config.toml
n_layer = 13
norm = "rmsnorm"
bias = "none"
init = "normal"
init_std_o = 0.0
beta1 = 0.9
weight_decay = 0.0
decay_fraction = 0.931
decay_shape = "linear"
seq_len = 512
steps = 5202
Each number is 200 + 40 x the weight over its row's rms, rounded and kept within 0 to 999. Layers, rows and columns count from 0. The size before them is the row's rms in percent of the matrix's.

# layer 8 MLP down (transposed), 64x64, rms 0.146, rows 41-63, columns 0-63
099,166,253,186,157,196,203,206,138,168,250,241,213,241,221,115,129,84,174,245,185,250,192,240,188,161,145,172,217,160,253,192,182,264,217,225,217,216,166,185,197,164,118,203,204,189,196,73,189,208,215,202,180,227,240,176,214,216,236,213,220,169,221,197,147
104,213,269,209,218,168,210,209,269,155,259,268,147,192,255,170,162,174,148,173,206,151,164,241,195,163,217,155,277,179,212,201,161,242,105,158,243,196,242,247,207,224,189,136,191,160,200,215,140,226,218,217,203,183,165,202,102,211,247,165,221,159,161,187,255
105,152,204,215,203,182,240,183,174,276,256,252,140,187,201,230,226,140,253,273,165,235,183,218,228,210,157,216,141,195,176,210,184,186,224,164,208,229,150,312,212,203,253,234,311,177,209,202,268,149,183,181,235,185,162,217,257,231,232,257,176,166,211,166,209
108,205,109,225,235,222,175,223,164,215,230,123,232,208,277,253,206,135,256,199,147,204,226,276,208,223,199,206,255,253,226,164,197,202,198,180,164,165,186,208,184,224,179,202,147,270,89,199,160,201,123,212,242,241,226,222,225,230,179,195,144,175,155,255,191
107,132,277,171,191,228,89,199,135,194,155,207,271,145,178,172,187,205,184,148,194,190,154,259,203,203,168,202,296,176,167,221,223,204,226,280,173,211,213,268,231,194,219,194,241,192,204,146,152,198,234,203,172,174,187,224,308,189,206,203,158,172,169,171,186
104,203,274,178,189,206,179,240,181,190,208,241,232,276,193,209,168,268,226,151,235,246,203,211,245,155,109,205,118,199,168,205,149,165,275,243,198,196,178,159,208,309,186,240,170,173,169,129,169,188,248,150,185,232,162,222,182,193,270,238,180,206,163,197,188
093,168,221,206,210,202,162,229,157,228,231,263,215,168,187,138,217,193,198,177,185,169,221,179,222,181,241,157,255,234,158,205,209,193,172,149,207,227,266,267,217,212,194,214,150,235,160,122,146,301,131,212,229,157,196,130,144,230,244,161,164,103,207,219,252
103,133,199,215,143,273,198,175,170,185,178,211,324,209,238,208,262,151,195,237,235,210,181,167,186,168,157,270,182,246,166,189,231,241,190,110,204,227,187,186,216,186,303,175,227,154,193,171,210,192,161,181,211,170,172,241,249,120,189,155,205,194,242,227,234
096,258,191,195,277,218,238,254,225,201,231,192,251,199,204,178,229,251,183,183,166,140,219,210,170,179,179,189,181,258,184,244,200,243,120,243,219,233,241,242,290,249,162,251,99,160,213,246,147,177,186,215,139,177,196,171,208,119,232,169,166,242,157,216,218
099,171,210,188,259,178,299,184,203,186,273,206,208,178,140,199,213,196,227,238,271,133,142,183,196,196,169,224,159,220,128,202,217,176,230,111,170,139,165,142,178,226,194,230,229,212,275,191,268,175,240,146,258,147,168,223,220,209,246,179,220,212,154,238,173
103,177,166,198,189,205,233,150,132,223,217,161,227,231,201,151,223,190,212,205,136,238,172,118,123,161,160,151,240,179,252,87,163,203,220,230,157,219,215,154,213,204,224,142,162,182,188,209,236,166,185,152,91,208,204,239,179,175,166,172,194,110,220,201,192
095,180,183,218,226,206,188,204,165,265,232,182,151,214,188,218,270,131,171,118,189,195,137,192,125,230,189,182,184,266,127,161,172,188,268,278,235,183,207,211,180,182,237,250,188,134,216,230,182,229,222,182,112,278,215,231,245,154,183,214,186,258,242,214,189
094,146,330,256,231,211,235,224,228,200,185,243,184,169,224,207,164,232,166,107,242,83,166,209,198,177,246,236,167,212,198,187,242,197,198,221,163,147,201,129,142,211,202,165,227,208,228,193,210,201,158,168,219,202,222,199,238,135,224,222,208,185,200,166,110
100,182,175,197,200,168,223,203,186,248,139,237,289,148,173,223,127,303,191,211,157,224,178,263,204,200,214,249,194,185,233,205,186,169,185,151,183,169,187,247,206,210,155,211,215,240,193,276,177,191,207,158,183,188,264,229,326,196,229,228,172,235,192,213,108
095,171,197,199,255,181,136,175,139,161,237,297,176,198,216,207,249,185,281,97,225,152,203,206,231,233,225,203,194,184,241,217,203,284,209,205,179,212,214,301,181,199,182,185,243,199,161,182,165,192,109,146,203,236,149,206,198,204,263,245,220,179,208,179,152
105,163,217,212,201,127,272,236,134,219,192,265,136,248,233,189,156,159,213,228,238,236,132,273,238,194,124,199,202,267,251,256,174,147,228,191,187,146,240,209,169,176,166,243,171,208,219,163,166,183,232,224,201,161,237,193,166,243,226,226,249,239,180,123,217
094,182,192,208,160,219,259,200,249,283,243,145,203,204,282,264,156,177,189,236,228,241,237,160,261,131,227,258,240,234,264,212,206,214,224,152,210,237,149,172,88,205,216,207,230,156,157,143,202,220,168,247,165,238,202,188,224,194,233,199,202,221,179,265,224
100,178,250,143,207,230,172,190,232,258,219,99,152,183,209,196,181,177,224,197,194,133,187,169,230,245,244,124,163,210,177,204,148,225,233,192,145,185,230,165,170,180,240,229,177,130,121,225,207,182,247,125,145,167,139,169,198,128,174,186,173,175,226,228,131
097,178,203,180,203,262,173,288,145,205,136,228,196,158,149,201,194,227,257,194,213,247,183,169,218,232,239,157,198,250,243,258,200,192,208,271,195,183,185,159,252,174,200,190,264,113,175,230,227,246,239,168,212,157,263,146,184,171,193,176,178,294,248,176,267
107,198,253,257,184,145,197,251,115,284,239,233,193,237,234,188,148,171,257,235,190,211,195,259,255,198,227,228,212,187,211,320,182,145,183,220,194,189,225,209,141,199,145,214,230,255,203,221,234,208,230,201,198,236,222,251,125,242,212,217,185,195,207,182,105
099,222,207,250,254,199,242,252,166,205,214,204,205,226,157,178,152,147,190,195,158,168,200,256,156,169,212,155,183,177,232,184,190,193,118,79,204,235,203,190,181,213,205,131,213,184,142,211,129,201,136,267,139,162,185,182,136,210,171,160,220,253,237,214,120
097,263,223,178,269,173,182,202,151,136,81,161,231,200,200,149,209,139,230,168,277,239,223,175,232,222,169,179,208,172,196,197,196,270,173,203,187,197,212,122,215,171,214,201,200,116,195,212,156,157,221,164,166,253,267,150,194,242,152,276,201,212,201,225,183
103,126,173,273,174,242,166,164,242,175,247,151,218,185,227,161,152,207,231,161,169,174,153,145,212,222,176,204,194,156,146,154,184,225,187,165,145,197,183,257,263,198,254,221,182,177,163,200,240,303,179,214,145,207,180,196,190,129,174,271,193,122,181,263,185
# layer 8 MLP gate, 64x64, rms 0.169, rows 42-63, columns 0-63
103,199,131,280,199,233,222,174,218,183,155,168,171,78,137,171,296,214,242,220,248,165,250,278,184,225,183,257,269,226,191,223,267,233,219,167,230,214,174,197,186,164,229,163,216,260,188,168,208,219,251,208,242,170,224,213,170,175,178,181,193,153,237,219,192
107,217,118,122,174,189,208,214,234,203,166,212,219,169,136,192,197,275,259,255,296,170,167,194,176,160,172,194,146,152,156,190,239,220,192,268,154,228,214,209,158,194,271,161,201,202,206,213,191,136,180,190,238,140,188,266,180,213,219,202,240,215,295,241,179
089,195,193,219,177,180,209,235,217,195,206,153,242,231,153,141,215,114,189,273,227,117,176,202,306,101,205,228,243,166,197,201,182,214,190,225,156,162,219,168,146,131,256,182,143,241,145,184,182,180,173,168,171,183,206,195,234,246,156,210,254,132,185,212,221
088,188,236,160,244,231,168,285,159,223,180,178,219,177,224,177,189,179,78,198,222,149,200,181,272,165,229,267,239,187,200,154,174,202,169,201,222,109,154,137,223,160,218,145,229,239,179,253,193,196,170,160,200,183,212,157,157,224,183,181,225,165,199,231,99
095,220,222,278,151,146,203,194,186,206,232,192,133,184,231,204,261,251,198,253,221,167,223,165,205,189,210,233,186,180,200,186,275,195,229,185,282,138,189,172,249,203,235,153,231,286,173,203,228,81,243,205,225,233,187,160,239,242,157,165,147,238,265,181,185
092,247,209,261,218,132,190,145,203,135,154,260,223,181,185,179,175,212,228,187,225,162,150,196,183,141,173,254,142,199,96,189,250,222,165,229,273,283,197,233,210,211,195,245,206,168,249,207,203,177,224,183,251,169,216,292,191,218,249,194,116,171,186,208,198
094,195,166,146,162,204,164,208,208,216,165,224,305,236,191,201,218,126,198,206,188,127,226,146,269,233,225,260,176,182,189,176,220,129,160,214,135,166,207,175,216,194,174,150,177,219,168,150,258,134,248,204,209,199,121,169,183,135,206,271,160,147,175,179,175
085,182,203,202,219,182,247,213,140,212,196,222,214,256,193,207,178,222,93,122,243,198,177,227,155,118,164,222,168,228,192,247,231,257,174,257,178,229,266,269,199,196,178,190,213,123,206,262,168,240,180,226,170,200,135,151,229,131,208,221,181,188,227,284,183
102,184,161,213,223,188,150,173,171,241,220,179,266,200,200,154,294,206,255,179,192,171,211,202,205,209,205,232,183,167,266,158,108,204,260,230,225,116,165,203,241,194,237,224,233,171,100,213,243,161,208,197,278,186,98,211,239,178,195,213,225,172,146,203,195
105,162,208,178,205,239,235,164,212,150,129,242,265,192,186,144,236,223,170,247,235,156,232,190,175,178,308,174,182,202,218,153,179,203,159,213,213,184,205,182,193,195,253,142,177,185,183,205,98,139,236,139,252,107,188,241,235,230,185,174,136,222,181,154,176
099,192,184,173,201,123,271,76,241,242,202,193,215,178,199,231,261,298,171,225,237,178,229,194,183,239,268,212,124,213,200,150,221,213,283,198,181,211,174,172,238,218,206,198,244,235,231,178,234,187,181,236,255,240,165,211,177,247,205,154,216,216,255,186,263
085,198,190,151,198,304,205,240,155,206,241,164,176,250,180,263,165,163,182,190,246,225,168,232,227,145,169,157,154,145,145,200,152,206,213,204,239,191,140,168,124,239,198,169,206,107,141,143,152,209,163,155,213,156,179,198,256,196,162,203,150,187,144,221,231
102,199,173,174,126,210,218,212,247,208,160,217,231,163,249,232,254,265,249,169,214,177,189,216,211,230,268,154,211,200,266,146,204,213,218,252,240,87,149,179,226,134,226,235,174,179,247,199,271,165,122,191,156,183,140,245,161,206,210,231,222,214,165,191,149
085,168,193,245,251,122,149,223,136,227,141,242,197,149,126,259,236,218,187,163,171,235,290,243,189,225,174,233,206,166,166,145,143,241,213,212,199,203,172,210,160,238,148,142,239,190,196,179,250,204,233,97,225,221,199,176,175,203,203,256,230,225,265,196,186
094,171,215,207,175,162,177,209,200,217,173,185,217,169,226,212,208,218,232,233,225,142,254,121,202,144,257,213,250,181,163,204,161,189,207,212,203,260,157,160,200,196,242,228,160,269,169,258,160,200,234,199,69,230,140,226,189,188,240,275,157,220,277,264,156
092,209,193,211,231,204,149,216,121,280,200,181,193,209,162,135,253,249,226,209,187,265,242,166,252,210,119,152,173,241,192,199,203,224,212,157,129,218,118,189,241,202,224,142,179,209,147,251,275,152,200,167,191,224,239,238,203,197,167,288,245,211,158,194,181
087,191,229,149,171,244,95,165,263,239,210,232,156,173,184,216,178,212,238,214,278,155,253,179,230,212,195,192,136,161,224,201,151,162,227,172,203,211,203,198,257,195,192,242,143,184,204,228,254,212,229,173,159,140,101,214,166,258,143,159,196,251,244,210,135
102,108,171,307,250,268,106,188,216,208,151,193,162,220,201,184,223,210,219,232,211,161,196,159,197,276,212,218,175,217,285,190,193,209,226,250,214,173,220,202,232,208,183,235,273,210,241,190,214,204,277,211,187,193,183,178,117,179,214,178,187,265,219,178,279
118,201,221,168,208,253,214,232,220,201,197,225,181,200,117,189,219,246,195,226,208,221,277,202,218,173,171,265,207,131,229,243,288,202,295,200,153,215,170,168,226,223,202,161,236,262,182,268,173,158,144,147,175,174,160,140,249,149,144,230,202,172,277,211,206
100,224,199,170,192,209,122,198,270,228,228,223,250,215,206,199,257,173,220,143,292,203,191,160,239,164,263,190,201,311,164,238,197,183,188,291,173,172,228,258,133,196,155,233,215,203,145,177,255,187,242,219,161,176,229,196,121,229,217,217,237,229,230,215,200
106,214,135,152,234,271,204,193,150,195,295,158,174,127,216,198,210,234,157,218,203,179,197,171,186,232,204,169,117,139,175,249,247,164,144,209,197,217,132,137,195,233,171,185,220,173,202,166,155,201,230,203,153,208,174,164,152,261,256,257,153,253,263,222,200
105,250,177,188,302,214,173,196,177,219,177,214,244,184,207,218,131,204,180,168,199,170,161,227,216,311,202,183,199,246,221,203,232,266,214,215,209,249,217,238,220,210,210,112,200,168,167,198,291,224,170,203,220,248,251,112,201,169,183,143,179,176,260,270,159
# layer 8 MLP up, 64x64, rms 0.157, rows 42-63, columns 0-63
105,224,201,270,174,199,144,196,221,211,213,208,150,162,138,273,177,165,169,231,139,198,220,219,215,239,162,248,205,162,260,214,232,229,144,200,292,110,109,217,211,168,140,254,208,294,220,158,179,202,170,224,167,202,176,215,218,226,157,176,139,203,198,204,172
106,206,183,170,229,202,175,234,208,244,191,171,187,164,205,193,180,288,148,282,226,249,200,289,268,215,212,168,225,182,180,149,161,214,232,161,128,241,209,264,177,139,190,126,212,182,240,178,280,215,190,249,186,220,177,166,147,194,199,204,284,183,136,166,169
106,168,264,177,222,145,158,167,203,219,215,207,252,182,230,200,253,178,161,229,155,274,205,190,181,148,273,182,205,144,178,198,172,182,234,274,232,180,245,199,184,155,211,184,214,131,238,248,180,317,116,204,198,180,186,99,183,179,147,198,214,175,203,176,173
102,231,188,220,181,145,224,157,239,184,187,201,194,154,202,162,216,251,266,109,239,184,182,192,158,206,200,180,193,71,119,177,188,221,157,200,203,306,191,129,206,211,241,213,217,182,170,183,178,229,171,242,247,208,124,211,201,160,229,260,146,199,182,214,236
103,184,163,175,125,209,216,228,156,214,194,236,141,233,218,247,206,190,194,154,228,188,225,174,236,213,240,242,224,279,221,152,182,201,216,162,254,199,231,263,74,140,169,209,200,208,185,94,182,199,189,195,147,226,219,147,291,260,171,193,196,206,229,216,168
099,217,210,209,207,260,253,300,224,207,212,180,194,160,214,230,141,151,121,211,185,204,174,250,195,181,141,223,175,257,166,282,158,163,139,158,244,193,167,179,209,197,186,180,186,246,178,223,151,109,205,223,303,182,207,188,156,168,209,169,266,226,197,199,154
103,234,167,225,196,233,191,204,239,238,239,262,131,199,179,226,173,238,98,251,190,220,226,133,193,225,195,131,242,234,174,129,182,240,194,200,160,260,190,177,223,97,175,236,216,115,201,179,191,235,205,203,212,175,263,224,148,164,214,174,224,184,111,205,202
103,196,188,134,209,155,216,118,121,182,148,239,180,246,179,164,185,225,183,210,247,227,181,170,204,129,259,197,182,210,183,221,267,221,260,243,234,203,205,209,239,219,274,215,183,259,129,258,214,178,139,216,203,224,272,178,249,208,204,244,214,192,262,232,282
094,250,206,208,256,282,217,181,172,173,194,294,236,213,144,237,249,160,197,202,219,158,197,125,209,167,234,182,135,227,196,202,230,162,195,199,172,135,190,239,262,256,185,207,161,231,221,212,196,187,148,250,273,182,192,227,136,212,126,259,225,236,132,195,250
098,242,191,221,181,244,225,149,170,210,254,217,167,220,175,251,211,172,214,200,217,228,145,168,186,159,194,241,176,190,340,200,194,142,292,236,242,172,174,272,141,174,188,194,141,191,185,176,189,192,223,179,177,237,172,271,188,186,180,300,139,221,181,221,173
095,111,170,161,198,129,274,228,220,169,179,207,131,273,207,261,225,168,201,240,259,200,179,108,202,224,171,267,241,211,142,189,196,186,184,154,198,160,189,203,227,238,142,235,271,199,189,220,259,205,197,204,193,264,239,130,141,201,247,204,221,192,205,228,220
096,276,222,162,199,212,189,219,190,233,223,206,177,194,145,191,210,145,159,271,91,234,211,213,233,195,176,282,202,237,251,178,138,185,165,228,236,254,223,212,185,170,209,201,231,150,228,239,214,273,264,265,204,223,216,185,248,175,227,146,302,245,179,209,185
099,211,255,186,189,240,225,214,141,142,251,178,219,154,203,205,181,253,276,122,269,215,217,216,187,143,219,201,152,185,189,265,268,182,182,219,231,172,260,222,235,132,238,162,196,229,252,183,199,133,285,248,260,200,183,256,229,250,219,203,179,208,199,253,233
099,221,188,212,131,245,251,254,210,159,143,192,242,136,210,256,210,274,252,178,246,139,92,185,211,264,154,214,158,197,257,217,248,204,166,218,270,192,178,243,278,183,218,213,217,192,202,204,228,248,210,197,204,237,223,229,159,203,230,187,187,271,188,140,174
097,222,203,174,174,149,192,264,252,276,251,177,183,275,206,215,201,194,261,245,179,190,233,189,209,241,207,243,208,278,130,155,124,128,212,222,190,232,206,188,137,196,225,217,208,208,179,208,249,195,232,182,171,227,129,281,217,194,292,198,193,150,163,224,145
097,170,216,180,188,186,189,184,327,158,197,218,205,169,165,218,135,267,233,191,198,189,194,176,189,209,200,220,116,195,292,184,186,253,201,185,185,166,256,285,181,235,176,196,251,211,254,306,203,199,151,244,169,200,165,165,196,132,224,167,191,259,206,175,195
105,176,207,145,216,233,194,262,158,213,215,250,254,281,174,189,324,213,198,245,229,175,289,227,179,255,205,218,166,205,216,247,107,150,160,209,234,202,188,224,166,224,155,184,259,255,289,213,246,206,238,200,192,218,221,220,224,203,257,200,200,202,201,161,215
096,254,137,176,217,252,238,187,302,299,205,204,263,249,240,137,196,159,299,174,189,170,193,221,241,192,236,217,263,170,190,112,242,196,243,191,235,157,222,199,229,160,192,236,167,140,207,203,192,209,201,188,206,202,194,229,196,192,147,161,224,229,170,148,160
097,194,153,157,193,239,213,241,253,171,242,198,165,282,179,140,149,135,194,279,220,246,224,263,283,254,188,243,149,194,201,214,161,197,183,214,108,177,207,174,231,218,180,226,278,214,165,149,268,189,185,161,239,235,227,189,230,241,156,188,214,170,224,170,166
099,144,187,215,243,240,169,212,248,201,140,260,221,195,170,250,241,180,268,174,187,215,116,197,133,196,274,201,178,164,100,184,245,219,211,224,159,225,222,245,157,313,217,219,143,202,235,187,188,200,246,209,197,213,237,232,240,184,160,203,255,149,247,204,189
099,171,270,184,113,208,181,170,213,233,218,148,206,271,231,207,95,179,217,145,190,157,181,162,201,211,130,203,188,244,151,162,196,224,227,174,178,247,206,289,225,291,206,151,176,228,168,236,236,178,168,218,151,137,133,199,175,208,237,176,211,175,151,207,198
103,119,159,242,238,213,201,230,218,188,173,186,148,194,242,211,174,198,127,194,230,171,178,143,249,165,248,191,185,189,150,225,197,262,213,154,237,233,232,261,175,200,100,208,157,168,184,287,155,155,191,156,147,255,296,229,195,246,238,217,243,207,216,209,202